From a checkpoint of a small transformer trained on Wikipedia.
Size: width 256, MLP 2048 squared ReLU.
Training: a variant of Adam for these matrices, 1206M tokens, 4601 steps.
Each number is 128 + 32 x the weight over its row's rms, rounded and kept within 0 to 255. Layers, rows and columns count from 0. The size above them is the row's rms in percent of the matrix's.

# layer 6 MLP up, 2048x256, rms 0.0739, rows 279-331, columns 0-63
size [ 92 109  95 112 107 120  90  84 101 101  80 104  90  98 102 100 104 103  97 113 102 105  83 103 100 100 119 108  89 107  86 107  96  97 110 109  95 101 103 106 103  95 101 100 114  97  94  92 101 105  90  82 111]
[[131 196 106 103 187  75 172 136 103  85 187 114  78 112 127 143 114 118 142  99 110 131 167 124 159 164 210 162  90 150  84 146  99 182 125 103 120 139  82 131 136 118 115 102 125 160 121 131 115 158 155  93 127  62 123  97 111 148 120  86 133 134 108 154]
 [136 141 114 147 121 158 130  79 133 116 122 133 141 114 169 195 116 150 138 105 113 136 197 133  82 127 174 107 114  96 146 112 176 181 173 158 167 118 161 126 156 167 164 115 109 145  44 116 176  91 186 121 125 201 117 124  69 132 107  95 150 126 166 190]
 [146  78 126 131 128  81 128 132 113 133 139 152 103 135 158 157 186 150 119 146 137 117 155 126 107 151 122  89 141 103 117 151 103 162 175 127 158 165 132  59  87 112 149  82 155 130  75 185 123 138 101  68  86 149 151 154  82 143 110 166  86 133 114 125]
 [155  97 138  99 148 197 129 116 130 160 161 146 153 147  60 139 163 128 108 140  64 161 142  66 124  91 124  71 115 130 156 134 145 133 129 110  91 105 116 135 135 143 102 145 189 140 129  90 181 143 128 142 136 186 117 136 138 132 167 112 121 118 151  59]
 [162 126 167  67 105 152 164 116 111 102 122 162 155 147 117 161 140 122 154 144  42 107 117 135  62 135 148 129 112  97 176 151 209 161 118 101 115 122 169 154 201 148 146 123 121 129 128  92 165 131 111 106 114 116 103 149 138 166  79 121 131 170 166 156]
 [147 130 116 106 128 111 144 107 112 156 108 161 183 114 121 134 114 110 129 127 107  81 120 128 157 113 137  99 142  68 138 108 148  92 214 109 192 103 161  81 131 106 170  80 149 133 100 138 136  63 139 177  98  90 131 120 114 162 106 113 127 138 126 105]
 [154 129 161 103  82 127 177 141 135 160 121 131  87  40 156  79 162 106 153 124 143 145 127 145  85 132 127  72  77 140 104  95 175 142 159 114 177 154 187 103 139 159 168 136 175 127 129 145 131 112 148 127  97  68 101 114  87 142 149 132 161 155 141 123]
 [134 207  95  57 164 116 100  98  99 168 193 120 156  99 102 147 158  52 168 155 108 134 145 157 108  89 150 128  94  90 132  94 103 194 157 141 120 145  86 106 218 105 146 121 175 149 163 107 141 133 185 114 160 115 139 144 133  98 144 124 109 140  89 153]
 [156  92 119  69  84 138 141 124 120 122 143 142 113 128  93 168 112 118 151 110 137 118 140 146 142  29 122 139 148 131 129 219 170  82 162 107 112 157 135 114 153 149 124 146  76 135 159 156 156 115 109  91  98  90  50 153  97 204 153  77 117 119 105 131]
 [116 163 202  69 116 157 134 118 123  57 133 132  91 110 115 153  98 157 127 116 108 108 106  92 122 122 142 147 119 170 162 132  68 113 135 118 150 136 212 149 117 154 136 106 150 146 126 117 150  74  84  88  33  91  69  96 136  81 163 114 101 125 110 127]
 [151 129 132 131 143 144 129 125 132 140 140 139 140  66 186  52 148 103 141 107 125 129 117 123 139  77 144 114 119 192  86 115 123 125 137 116  98 158  88 133  93 127 147  83 133 127 131 126 161 113 155 121 137 112 120  84 156  94 138 131 116 217  94 145]
 [152 165 172 155 175 118 127 109 140  58 143 133 205 186 135 151 126 135 161 149 113 125 144 128  81  38 110 121 128 107 107 145 228  77 106 149 161  97  97  73 131 119  83 155  97 118  90 128 109 119 195 139 214 143 126 100 111 112 146 127 109 200 136 173]
 [143 129 161 146 148 139  87 166 158 102 120 141 168 171  81 103 147  79 196  85 109 151 105 123 119 149 111 187  70 141  68 123 163 168 134 137 172 146 126 157 176 158  95 124 182 170 104 105  73 101 131 145 110 165 171 126 150  71 150 152  53 131 114 169]
 [147  36 149 147 106  78 167 145 155 159 147 157 162 119 160 117 120  80 132 117 150 161 139 151  81 101 155 109 114  98  97 156 142 112 163 128 173 134 111  84 122 152 120 109  92 124  97 145 163  78 141 131 156 162  83 135 100 100 149 133 122 111 122  68]
 [159 146 159 131 119 165 128 134 144 183  90 142 150 144  98 102 131 129  84 105 146 153  90 135  84  96 167 169 161 103 178 128 162 159  97  87 128 114 167  78  94 126 164 146 117 164 133 144 145 169 117 127 150  90 132 146 136 114  93 133 150 159 138 142]
 [153 161 155 116 136 128 112  78 136 111 155 134  58 117 124 183 120 151 101 121  82 113 143 106 105 153  99 113  88 120 160 174 169 185 146 150 106  85 122  99 120  51 164 108 150 103 116 193 164 138 123 137 181 183 131 152 104 145 124 135 134 156 128 142]
 [146 139 123 138 108 205 145 133 156  55 104 131 117 167 183 162 109 114  80 113 118 131 137 140  99 146 151 134 160 131 126  90 193 118 120  98 139 112 113 115 144 124 201 121  94 133  96 156 142 113 135 106  90 128 162 103 116  77 117 108 146 164 125 122]
 [143  82 180 162  86 119 134 111 172 134 105 163 158 118 136 115 213  87 153 110  33 113 207 100  89 156 118 137 105 178 100 150 120 112 121 198 168 109 116  87 109 124 118 126 120 150 122 110  93  85 135 116 131 140 147 127  98 143 175  99 108 156 153 143]
 [154 117 130 102  68 148 115  96 116 152 112 137 243 101  99  87 138 120 103 122 138 137  95 117 104 162 137 129 111 118 158 158 149 123  92 181 132 157 145 118 135 157 175 141 102 151 106 141  93 131 171 162 121 168 109 123  82 135 101 111  88 147 117 124]
 [162 108 135 101 120  93 155 114  70 188 108 150  79  69 139  47 106 147  56 117  86  93 123 115 175 117 161 135  95 141 125 133 137 115 136  98 150 141 152 149 132  88 150 101 150 141 107  89 141 125 149 130 100 137  78  51 140  93 132 133 171 155 116  70]
 [179 143 145 110 162 191 142 160 108 103 124 125 151 156 153  97 146 112 137  61 177 123 165 102 129  89 151  85 135 106  82  77 134 122 102  75 163  89 142 131 129 120 135 159 149 111 144 140 115 175 114  72 156 173 117 132  84  66 181 124 125 126 101 155]
 [156  97 167 142 160 124 149 139 153 106 106 154  88 121 120 128 162  96 122 120 142 159 138 137 103 162 175  74 175  74 124 156 115 134 192 160 117 169 155  58 170 139 108  92 143 135  87 157 116 111 101 125 123 152 149  93 103 131 193 113 158 177 133 103]
 [148 135 120 117 101 140 153  98 129 113 141 165 185  83 130  76 201  69 108 159 149 110 149 142 162 156 158  73  96 115 136 166 149 169 150 108 104  90 123 106  82 160 165 133 148 108 144 121 180  87 172  89 215 125 139 143  99 141 153 135 130 136  69 154]
 [176 100 203 152 131 114 133 135 159 169 117 162 100 153 153 162 127 119 117 136 112  99 152 146 170 187 101 117 102 195 118  68 103 134  83 138 136 106 155 137  83 134 172 150 101 115 148 162 109 120 106 106 125 106 112 179 109 156 144  85 125 101 124 140]
 [167 153 158  79 178 141 129  77  79 192 106 124 154 172 110 177 134 125 110 117 104 177 143  68 183 149 165 119  83 129  76 115 117 114  82 180 115 128 110 113 149 117 165  90 128 112 104 109 165 147 144  78 151 113 116 145 143 160 129 114 136 150 107 150]
 [105 126 132  44 106 109 147 102 117 168 120 116 166 164 151 114 109 133 101 137 130 163 191 124 100  92 162 101 186  90 144 115 156  98 148 104 201 124 106  84 126 126 202 128  87 151 173  80 139 155  60  89 102 132 157 100  91 102 126 149 120  95 110 118]
 [165 123 167 121 138 135 106 119 126 120 154 144 136 145  96 161 172  85 123 165 121 155 181  97 109 176 159 120 113 141  87  87 121 131 125 152 132 137 152 155 106 104 134 120 139 149 121 146 185 134 144 125 182 192 138  58 132 204 196 153 142 128 112 142]
 [134 118 138  77 129  98 144 143  90 126 125 138  93 154  78 172 167  38 142  91 117 135 151 138 172 128 163  64 153 130 136 143 157 184 100 172 200 142 164  78 191 123 135 108 121 153 109 169 157 163 146  66 110 138 161  66  78 189 145 121 153  96  87 157]
 [134 123 127 122  64 183 156 115 108 120  93 138 156 140 113 131 126 152 167 153 127 136 106 152  87 140 160 151 142 140  69 136 125 170  79 163 134 148 131 130 119  93 118 168 137 151  79  89 154 138 134  49 158 144  80 125 110 141 130 125 150 125 140 168]
 [149  89 116 112 130 114 135 144 144 120  78 154 164 134 159 112 115  88 111 110 108  95 120 124 132  85 148 117 152 157 183 119 101 138 150 127 198  66 123  77 145 115 140 124 131 159 134  93 141 161 134 116  71  85 106 157 120  92 108 152 126 120 117 134]
 [172 181 131  95 144  94 144 153 128 116 158 158 124  91 152 136 114 110 188 139 135 116 107  65 134  87  76 101 115 180 124 116 105  91 131  94 106 137 110  91 125  88 126 134 128 159 102 156 106 201 139  94  52 128 144 162  79 137 120 148 150 123 106 101]
 [170 148 162 156 145 122 149 127 156 163 114 162 114 110 119 144 213 107 166 145  79 147 109 105 112 142 138 110 141 145  55 153 133  94  88 105 113  99 123  69 154 156 124  87 135 146 123 151 160  92 110 100 158 143 170  83  90 125 146 130 103 119 103 163]
 [150  95 127 103 114 118 155 108 140  95 113 140 110 147  87 130 130 128 119 140 153 131 116 148 186 173 157  81 124  57 107 148 116 145 157 147 138 105  93 118 130 203 152  79 112 154  85 133 160 159 138  72 124 172 150 125 127  99 159 123 129 132 153 139]
 [184  96 130 166  86 137 110 124 169 135 157 130 142 173 153 122 148 123  87 107 140 137 153 187  77  76 167 155 111  97 113 134  92  58 163 128 111  70 100  95 135 146 244 109 136 147 135 137 105 118 158 185 145 112 126 164 130 158 145  99 122 149 171  88]
 [155 153  96 114 100 182 101 117  97  99  81 150 176 151 119  70 160 126 169 147 128  98 130 115 135 159 148 165  96  96  59 142 147 136 147 148  94 165 121 123 194 144 162 130  85 149 176 144 181 155 156  86 133 126 137 137  99 186  87  89 151 176  67 123]
 [184 115 144 165  92 138 105 145  89 128 147 125 104 118  88 144 133  80  98 131  92 124  98 125 107 131 135  73 121 108 164  87 108 102  86 135 160 177 183 167 179 163 131 101 212 127  81 139 103 114 101 146 134 150 111 109 107 124 189 130 120 118 130 118]
 [123 106 148 183 168 141 143 150 214 117 160 150 162 122 116 131 129 148 111 111 113 102 136 127 125 142 109  90  71 120 123  83 225  86 113  98 135 135 100 133 147  87  82 137 163 146 102  91 135 136 170  76 196 117 130 101 129 187 118 110  82 115 138 125]
 [159  91 154 160  86 144 139 143 165 165 112 126 127 147 115 181 131 115 160 127 139 109 185 144  66  99 211 137 110 146 160 100 155 136 188 115 188 111 110  98 139 137 188 109  78 133  98  78 148 101 130  74 172 101 158 164  89 181 123 101 156 176 116 172]
 [135  84 123 123 149 174  82 148 135 145  95 134 194  85  97 147 118 121 105 103  75 169 170  98  92 119 137 110 104 194  85  95  95 101 122 144 166 110  84 128 103 144 189 104 115 157 123 158  91 164 102 129 153 111 136 145 110 170 158  99 138 135 107  78]
 [157 141 138 135 113 172 134 111 105 129 146 154 124 154 168 145 130 118 123 128 115 186  75  84 131 148 145 126 118 109  96 175  96 133 132  81 133  68  77  50 111 119 106 109 157 168  96  98 163 164 127 136 132 104 182 105  82 184  54  75 112 195 165 111]
 [171 147 136  91  66 209 165 114  63 186 123 133 164 109 128 148 155  94 129 136  98  81 141  42 160 144 128 142 107  85 147 160 114 108 120 155 164  60 136 125 135 196 161 129 127 142 134  52 143 102 143 169 123 203 127 106 127 115 141 133 144  67 133 157]
 [174 155 141 114 174 119 130 136 121  97 108 123 162 132 121 165 147 107 114 130  78 162 130 109 132 121  97 109 127 119  57 148 167 158 177 177 135  87 116 125 117 129 156  89 134 134 122 143 165 111 103 122 140 166 147 175 130 151 157  80  69  84 138 169]
 [156 124 152 173  97 170  98 126 168 176 122 147 128 109 194 145 142  97 138  85 148 106  98 132 111  90 136 103 124 204  75 168 177 127  89 143 106  83 151 153 127 161 146 116 123 120 183 119 104 175 197 184  78 113 137 111 133 154 177 123 125 106 123 160]
 [149 136 131 124 131 115 152  99 133  71 168  73  60 127 127 113 184  78 111 111 114 139  46  96 111 127 129 118 131  89 119 130  93 140 185 112  91 104 120  64 129 139 173 118 186 146 120 112 117 124 102 102 181 144 100 131 122 103  99 128 193  90 137 162]
 [162 110 144  63  92 169 188 125 145 156 162 117 100  71  85 174 159 123  83  95 123 110  61 143 158 129  81 127 115 133  44 137 120 151 160 181 171 105 157  79 162 136 142 146 114 119 112 111 108 133 138 149 128 179 100  66 107 111 162 101 131 146 127 181]
 [130  71 156 176 136 121  99 177 165 177 173 171 137 146 130  76 185 147 155 125 132 139 156 111 157  95 127 103  84 133  72 151 174 145  90  92 177 117 134 148 173 130 124 139  92 155 115  94 138 153 171 154 158 116 168 114  84 165 141 116 158 168 106 130]
 [124 112 161  98  89 106 129 156 134 151 175 165 149  61 153  77 120  84 156 108  95 106 152 119 194 118 123  74 129 115 123 128 129 115 126 145 147 143 128  85 103 106 159 105 162 142 127 110 138 171 116  56  89 111 134 112 134 119 112 102 109 105 134 134]
 [118 103 122 176 128 133 151  87 147  99 135 117 155  43 170  44 124  85 154 117 121 137 183 112 136 151 124  75  87  73 153 107 167 192  95 134  71 110 113 111 122 111 145 159 126 160 158 166 150 139 118  96 152  91 107 116 134 135 163  85 116 134 138 154]
 [127 119 109 105 139 143 161  96 138 170  98 179  98 144 130 126 147 105  88 109 119 110 111 172 163 133 133 149 125 131 127 201 146 102  87 225  79 124 112 124 185 124 128 152 137 151 143 125 184 170 123 112 117 117 145 138 104 108 127 113 116 161 102 165]
 [160 132 157  89 141  91 147 103 102 164 116 160 136 160 133  97 148 147 132 123 105 120  95  94 173 107 154  81 108 145  69 130 147  80  72 107 134 173  84  81 150 140 124 175 117 146 138 104  90 172 211 106 109  94 104 133 171 108 160 151 138 191 152 184]
 [146  36 171 151  90 173 165 126 168 181 138 182 184  87 159 148 155 103 123 119 128 175 166 184 175 161  90 101 144 170  95  81 137 150 122 128 130  70 144 142 116 118 109 145  76  83 194 119 152 118 137 117 164  98  59 115 123  44 143 126 175 107 131 178]
 [159 124 137 114 156 115 154 132 146 119 162 124 200 141 148 107 152  99 114 159 151  91 103 127 155 149 191  85 118  97 176 154 148 181 112 105 179  92 105  97 118 151 150  87 106 111 155  78 153 118  93 101  95 148  59 124 143  98 151 131  77 163 110  95]
 [125 216 184 118  95  88 131 122 152 163 135 118  97 132 150  91 148 160 156 137 136 156 108  90 164 128  84 123 103 149 102  76 136 108 154 119 169 138  95 111 101  88 151  88 142 152 126 131 112 178 176  78 107 110 132 134 100 186 140 155  81 148  96 103]]
# layer 6 MLP down (transposed), 2048x256, rms 0.0673, rows 279-330, columns 0-63
size [ 87 108  95 115 107 115 100  75 103  96  79 107  87 101 100  89  99 110  92 114 106 109  87 107 100  94 127 111  85 105  87 111  97 100 105 110  88 101 100 107 106  95 104  93 116  99  96  97 100 103  90  82]
[[129 109 159 174 109 141 154 106 150 180  76 224 135 113 123  89  99 149  70 162  96 207  52 102 111 144 130 128 146 124 141 120 120  78 131 129 142 151 133 179  80 159 165 160 180  49 159 178 101 157 136 116 154 138  97 179 135 129  98 127 141 138 136  91]
 [201 170 126 146 111 127 128 128  89 101 181 180  68  97  71 161 161  98 138 140 127 139  61 169  91 110 132 128 153  91 146  94 140 118 132 111 134 125 164 104 136  92 128 140 113 178 122 164 132 114 109  90 100  70 101 165 118 162 186  91 227 169 111  77]
 [ 60 132  85  67 108 140 115  92 162 104  97 114  94 156 105  98 146 156 108 168 148 143 108  50 144  91 140 220 149 150 128 101 112 125 105 141 146 124 171  94 174 143 143 166 169 101  78 125 150 107 106 122 131 163 134 111 119 126 113 154  81 140 154 115]
 [167  91 125 148 158 157 102  78 115 106 128 131 105 129 142 130 150  88 114 155 110 139 144 162 109 129 113 115 159 215 115 102 154 142 127  86 123 162 128 156  16  96 130 126 114  75 169 119 107 122 121 113  98 136  95 178 124  86 128 138 162  82 124 137]
 [119 138  89 170 157 116 158  95 135 147 134 144 136 164 162 131 103 101 108 146  94 100 184 133 132 152 120 135 136 115 129 135 196 123 135  97 146 144 180 132  93 107 109 135  66 120  92 128 115 136 159 158  57  55 171 146 123 143  82 124 146 159 187 133]
 [ 67 169 152 130 199  69 174  84 107 146 103 113 118 169 151 114 159 151 125 188 100 173 122 148 109 114 160 109 145 173 146 165 113  92 110 122 139  83  98 182 107  64  69 152 147  56  37  89 160 126 104 123 132  65 118 153 113 168 102 147  40 148 135  73]
 [ 89 113 107 116 154 119 142 120 139 123  85 155  77 125  95 115 181 110 129 151 107 176 153 152  87 213  90 143  73  98 114 113 125 186 117  83 127 163 162 127 180  90  95 174  99  86 175 153  84 127  85 106 112 133  82 117 164 163 186 157 184  96 142 191]
 [ 96   0 142 146 107 216 150 125 149 114  99 157 125 115 112 137  52 125  93 197 145 111  67  96 124 157 179 106  99 143 127  93 152 106 144 137  75 196  96 105 136 132 166 119 128  93  87 183 133  84 127 133 126  71 117 158 139 178 146  98 136 119 170 136]
 [101 130 150  84 139 132  74 137 114 135 171 156 134 148 192 106 191 112  71 118  43 111 149 101 137 127 134 103 115  81  76 118 117 170 127  81  94 143 202 148 106 161 130 109 129 146 127 122 138 118 112 169 110 138 157 122  87  49 127 120 111 102 119 117]
 [207 106 142 144 134 162 158 152 146 189 152 157 162 250 157 135 159 145 115 195 150 122  88  89 170  98 104 140  98 114 107 151 115 143 156 139  86 105 119 161  84 114 175 151 142 166 111 118  99 131 188  76 156  80 128 109 112 125 206 135  50 127  31  97]
 [ 91  87 119 135 120  68 171 151 144 109  94 146 137 110  98 120 110 176  92  93 143 146 185 123 108  73 119 153  98 141 141 170 119 144 133 121 150 133 139  59 197 161  70 143 100  94 145  80  88  83 100 190  74 151  94 158  74 120 162 135 151  91 123 182]
 [153 152 117 113 166 105 117 102 123 134 125 139 167 152  87 169  57 106 155  57 174 147  94 191 134 128 202 140 139 152 166 129 127 144  72 113 142 125  94  74  53 182 106 157 145  65 114 140 120 160 113 162  70 165 122 134 136  91 100 121 121 129 153 137]
 [ 70 141 121 122 169 120 109 152 128  91 142 142  88 108 131 118 167 126  86 106 162 102 181 114 170  66 118 152  41 107 180 147 152 169  89 143 137  92  88 132 125 190  92 134 187 128 108  58 117  91 114 128 157 182 140 153 119 132 115 114 106 187 151 112]
 [ 61 149  84  88 119  93 128 103 107 147  93  83 105 166 135 125  78 102  86 159 169 137 112 118 101 116 151 168 120 112  79 218 109 114 130 106  72 126 158  87 172  54 133 103  96 112  58 115 167 139 164 102 138 101  94 163 200  87  34 160 110 116 144 180]
 [ 74 173 102  94 228 157 100  66  93  77 149 111 112 158 119 106 127 157 152 131 130 122 144 117 169  70  94 167 167 129 128 137 151  69 168 136 187 106 111 110  97 115 110 117 132 137 108 120 128 106 192 148 167 121 153 159 174 128 168 126 179  89 150  73]
 [115 188 166 111  66  94 135 159 135 178 166  94 122 163  96  87  53 119 113 145 161 126 162 188 149 165 122 164 141 136 106 126 139 165  91  84 183 124 180 131 126  78 113 166  93  46 161 154 159 185  61 139 117  93  90 105 157  66 123 209 118  89  63 121]
 [139 111 129  98 158 121 127 171 141 158 142 200  91 128 116 122 102 132  96 109 143  57 112  99 114 135 126 144 117  97 146 137  89 118 125 114 152 109 113 158 147 176 123  40 112 127 119  53 113 110 139 175 148 181 163  87 126 110  66 123 158 126 136 158]
 [147 153 112  49 121 112 109 116 110 165 129  95 157 162 112 163 201 112 120 109 100 140 167 126 105  99 162 151 110 109 227  83 135 128 113 138 121 196  98 152 144  80 110 102 116 118 135 151 126 119 145  98 169 162 171  99 128 132 120 136 147  99 177 129]
 [103 181 140 149 146  65 125  88 134  92  66  61 191 105 134 168 124 164 136 129 108 169 139  93  98  85 149 129 140 118 124 157 100 132 109 172 120  93 180 100 148 120 191 180 169 100 119 129  98 146  60 135 124  56 100 132 130 126 135 178 159 167  40 162]
 [127 171 128 105 165 132 123  86  85 132 105  98 135 100 135  67 131 185  99 139  52 111  87 114 135  90 178 101 139 139 106  97 135  60 112 176 136 148  63 110 111 184 185 103 166 183 130 145 126 173 117 155  90 142 198 117 150 126 167 155 124  38 120 161]
 [ 41 142 119  99  94 130 109  97  93 139 111 122  73 156 135  94  99 134 101 109 132  70 150 106 128 121 129 127 184 160  85 159 169 142 106  94 103 132  55 143 196 156 125 114 141 124 125 112  92  98 122 134 155 124  94 162 127 167 109  58 146 133 128 130]
 [133  96 128 113 138 136 140 179  95 138 122  97 178 159  98 140 108 177 117 119 158 114 133 160 157 121 136 132  94 115 159  99 150 139 112 113 148 111 101 164 118  67 119 158 148 129 167  97 101 119  95 167 123 171 107  97 139 154  94 124 138 147 146  58]
 [117 106 135 112 155  78 132  86 108 140 107 140  89  89 113 168 130 170 193 104 154  95 118 100 105  78  90 135 125  59 137 128 160 156 101 126 183  94 140 112 130 131 161 165 122  81 109 130 181  60 136 210  86 153  84 108 149 145 119 163 151 130 140 145]
 [104 146  99 100 118 112  96 115 134 147 136 131 127 158 152 129 170 104  56 179 104 189 133 167  97 165 100 168 178 152 186 114 100 124 115 106 174 100  45 116 170 175 138 181 150 122 162 118 143 167 178 147 117 174 133 189 116 142 115 167 151  79 119 192]
 [153 142 117  98 119 194 128 154 179 141 124  98 158  72 111 115 118 200  98 143  81 193 112 135 141  99 155 162  92 166 145 133 106  76 166 144 114 110 130 131 104 136 158 123 104 147 153  83 156 154 116 148 122 123 144  99 160 137  64 130 201  98 127 128]
 [ 98 120 193 175 149 102  87 166 136 106 183 167 154  92 131 135 125 135  70 118 106 107 143 139 173 156 113 141 116 119  95 122 137 127 130 138 102 130 136 127 107 146 122  80 182 140 119 149  80  76 142 144 118 162 136 119 123 101 179  74 155 147 113  96]
 [137 130 142 117  43 144 127 102  89 192 110  94 146 158 155  69 178 128 125 166 101 152 135 101 134 110 124 159 102 117 138  53  91  68 115 105 182 162  93 210 172 117  86 131 128 132  92 135 131 142 101 120 160 135 144 143 165 166 201 201 159  84  99 179]
 [113 105 101 120 114 141 157 180 113 139 122 127 145 114  87  98 148 108 187 150 106  87  70 181 110 145 132 150 149 138 131 141 105 135 172 126 108  99 165 176  88 164 112 177  96 135 147 159 123 163 130  47 157 175 155  82 195 166 122 145 131 144 129  93]
 [110 158 133 109 190  75 159 145 123 177 153 126 121 162 160 137 152 127 118 122 170 155 138 145 114 176 122 168 170 153 155  91  87 135 142  71  74 128 120 167 120 189 144  95 149 150 159 114 144 177  85 104 135 116 140 175 152 184 162 103 126  81  72 104]
 [135 115  63 146 168  86 151  93 174 115 129 139 160 139 107 177 109 116 141 137  90  57 139 120 127 132 113 144 131 103 155 145 133 105 112 184  97  88 160 115 132 128  89 159 136 187  94 118  79 125 139 114 102  61 119 140 147 146 183 163 160 116 103 126]
 [121 102 154  84  77  66 140 108 152 138 117 158 119 137  97 117  91 130 122  51 129 143 188  91  68 119 105 152 154 124 145 161 144 147 152 203  75  80 145  80 159 128  83 121 111 146  86 154  88 154 113  72 109 212 112 122 122 129  85 112 109 152 127 175]
 [ 71 144 130 112 138 138 100  73 140 131 100 133 147 125 105 186 157 126 137 147 102 105 131 188 142 194 166 127 153 184 132  89 206 162 100  73 125  88 151  96 118 127 154 119 206 146 149 127  65 127 205 136 138 123 124 140 111  62 160 153 146  78 107  86]
 [109 181 141 131 123  81 162 125 142 102 139 110 163 147 175 160 176  87 113  79 117 111 136 115 122 175 147 127  63 124 144 156 116 109 124 142  98 122  91  94 152 177  89 104 109 173 100  95  96 165 158 175 109  96 101  91  85 122 164 103 108  75 119 173]
 [ 97 123  75 155 110 122 116 105  94 181 118  86 111 168 108 115  77 126  97 105 163 125 135 115 134  85 106  86 139 121 170 146  73 125  99 153  97 133 155 149 179  75 153  75  72 154 127 133 139 126 152  83 109 104 124 139 146 107 147 115 180  65 185 202]
 [145 131 116 141 195 124 217 158 107 166  89  83 113 114  96 117  98 136 167 158 124 137  87 132 145 170 170  99 152 163  81 113 109 126  95 138 107 153 120 144 162 127 151 143  77 123  98  90 170 105 131 147 101  64 157 136  90 133  78 152 138 130  93 113]
 [177 170 114 119 115 130 143 132 148 134 174  95 117 143  72 136 132 133 121 136  68 214 109 159 116 147 147 107 102 130 153  78 123 101 125 119 123 146  82 125  84 162 111 133 179  85 135  82  96 126 147 121 147 113 183 161 115 152 123 111  92 111 126 145]
 [227 130 105 101 134 111 181  59  80 116 199  77 143 127  98 178  86 129 164 100 132 130 120 109 150 167 139 163 112 104 130 153  90 140 192 182 101 198 170 115 135 143 137 131 131 147  95 143 113  98 123 174 110 174 122 163 211  94 143 137 135 142  63 132]
 [ 98 135 143 114 109 108 101 129 124 130  97 121 107  88 149 153 205 122 188 145  89 139 117 149  91 139 123 133 165  70 143 157  81 104 195 186 176  82  86 167 211 117 135 166 124 165  82 149 155 149 176  94 117  81  74  98  98 183 126 103 157 135 111 108]
 [124 122 142 137 173 109 172 138 154 107 108 111 131 153 123 116 141  79 157 109 163 110 154 102 140 116 148 120  47 120  84 133 114  59 120 159 125 113 140 161 124 144 159 117 124 119 172 158 194 165  92 172 167  68 152  90 117 143 169 118  83 108  60 110]
 [119 152 110 113 140 172 138  91 102 177  85  97 110 145 129  85 144 146  54 142 109 203 100 140 144 157 118 108 157 113 162 134 112  90 140 135  66 168 143 114 113 167 160  99  71  55 100 141 159 193 139 125 112 108 172 197 130 131  82 109  83 126 107  92]
 [133 184 135 108 177  61 138 121 132  69 143  81 156 125 116  58 145 118 133 148 102 151 146 165 105 112 134  83 124 115 154 132 125 136 170 170 147 125 142  76 131 101 134 116 150 144 108 149 148 199  66 103  64 100 106 101 115 115 138 131 114 101 167 165]
 [117  97 129 147 145 138 149 120 157  99 145 144  85 101 151 145  42 164 220 101 103 166 180 179 118 158 128 146 148 186 109 128 127 189 138 125 137 121 105  85 134  81  73  98 109 114 146 124  83 135 167 108 165 189 132 119  96  86 120 135 123 121 141 151]
 [136 130  82  71 107 126  95  90 117 126 102 112 158 143 155 135 119 140 128 114 131 127 183 109 164 138 176 154  69 107  77 116 111  73 114 134 149 108 120 104 115  98 163 154  98 146  77  85 104 218 173 153 115 151 152 160 119 110  81 145 155 154 152 136]
 [ 67  59 149 118  91 151 118 156 120 163  83 119 183 117 166 139 119 136  81 171 106 100 211 143 128 128 102 121 140 121 102  71 127 153 157 128 172 117  94 178 135 102 116 129 168  81 153 154 164 182 136 165 131 162 108 126 176 140 144 150 107  67 126  22]
 [106 109 119 101 140 122 117 180 130  87 160 166 175 121  96 113 103 161  74  61 122 159 151 112 104 233  68 136 112 171 157 114 102 124 110  60 112 140 190 125 109 137 167  81 110 116 141 143 136  93 107  87 150 102 117 156 143 141 123 118 109  69 115 104]
 [168 180  85 118 170  73 152  74 153  84 157 111  99 126 198 144 123 136 122 128  82 149 146 119 102 153 181 148 158 114 151 116 125 212 184 122 168 144  86 169 167 169 118 121 117 132  99  87  86 161 139 124 156 151  73 112  88 132 113  86 153 157  85 142]
 [134 106 138 136 154 101 145 114 116 149 130 100  89 123 169  83 156 131 157 134  55 118 213 122  74 158 118 122 140 181 107 134 128 102 137 101 106 158 107 115  97 104  78  96 129 134  91 125 118  83 105 154 147 125  75 122 147 102 123  83 154 101 145 122]
 [ 98 129 100 138 164 131  93 122 168 112 148 119 133 150  75 131 134 133 140  79 147 166 174 101 175 161  94 115 118 165 133 109 128 129  89 150 138 129 122 105  94 126 129 151 164 206 170 122 113  87 187 121 136 150 185 143 121 140  91 170 165  93  97 148]
 [ 98 107 126 124  90 154 126 139 172  96  62 150 113 156 160 116 129  98 163 121  47  78 118 146 139 137  99 168 154 140 127 124 147 152 144 134  91  90 140 134 133 181 148 170 148  78 178  89  56 133 113 125 207 172 137 174 163 134 151 131 104  96 174  96]
 [105  76 104 105 144 106  76 116 137  95 111 150 133 166 131 178 147 138 101 130 130 105  71 116 112  98 139 152 176 110 183 145 172 161 114 165 134 115 145 126 163  73 200 162 107 159 148 103 195 134 112 104  32 113 193 146 117  81 151  83 131 198  41 124]
 [ 65 143 107  55 105 138 103 105  98 156 119  81 109 125 120 173 135 108 128  78 174 124  91 130  83 123 186 137 125 128 126  98 101 174  93 159  99  86 169 100 106 148 114  78 109 136 131 150 142 170 150 133 143 114 136 138 134 165 140 128 115 152 139 193]
 [ 76 132 118 111 102  79 125 145 143  87 127 134 113 184 125 160 157 171 167 119 155 120  85  93  77  89 137 138 151 108  90 155  96 134 175 161 148  54  85 121 163 102 106 158  99 110 164  89 138 134  75 139 102 139 146 148 102  87  90  84 125 128 110 144]]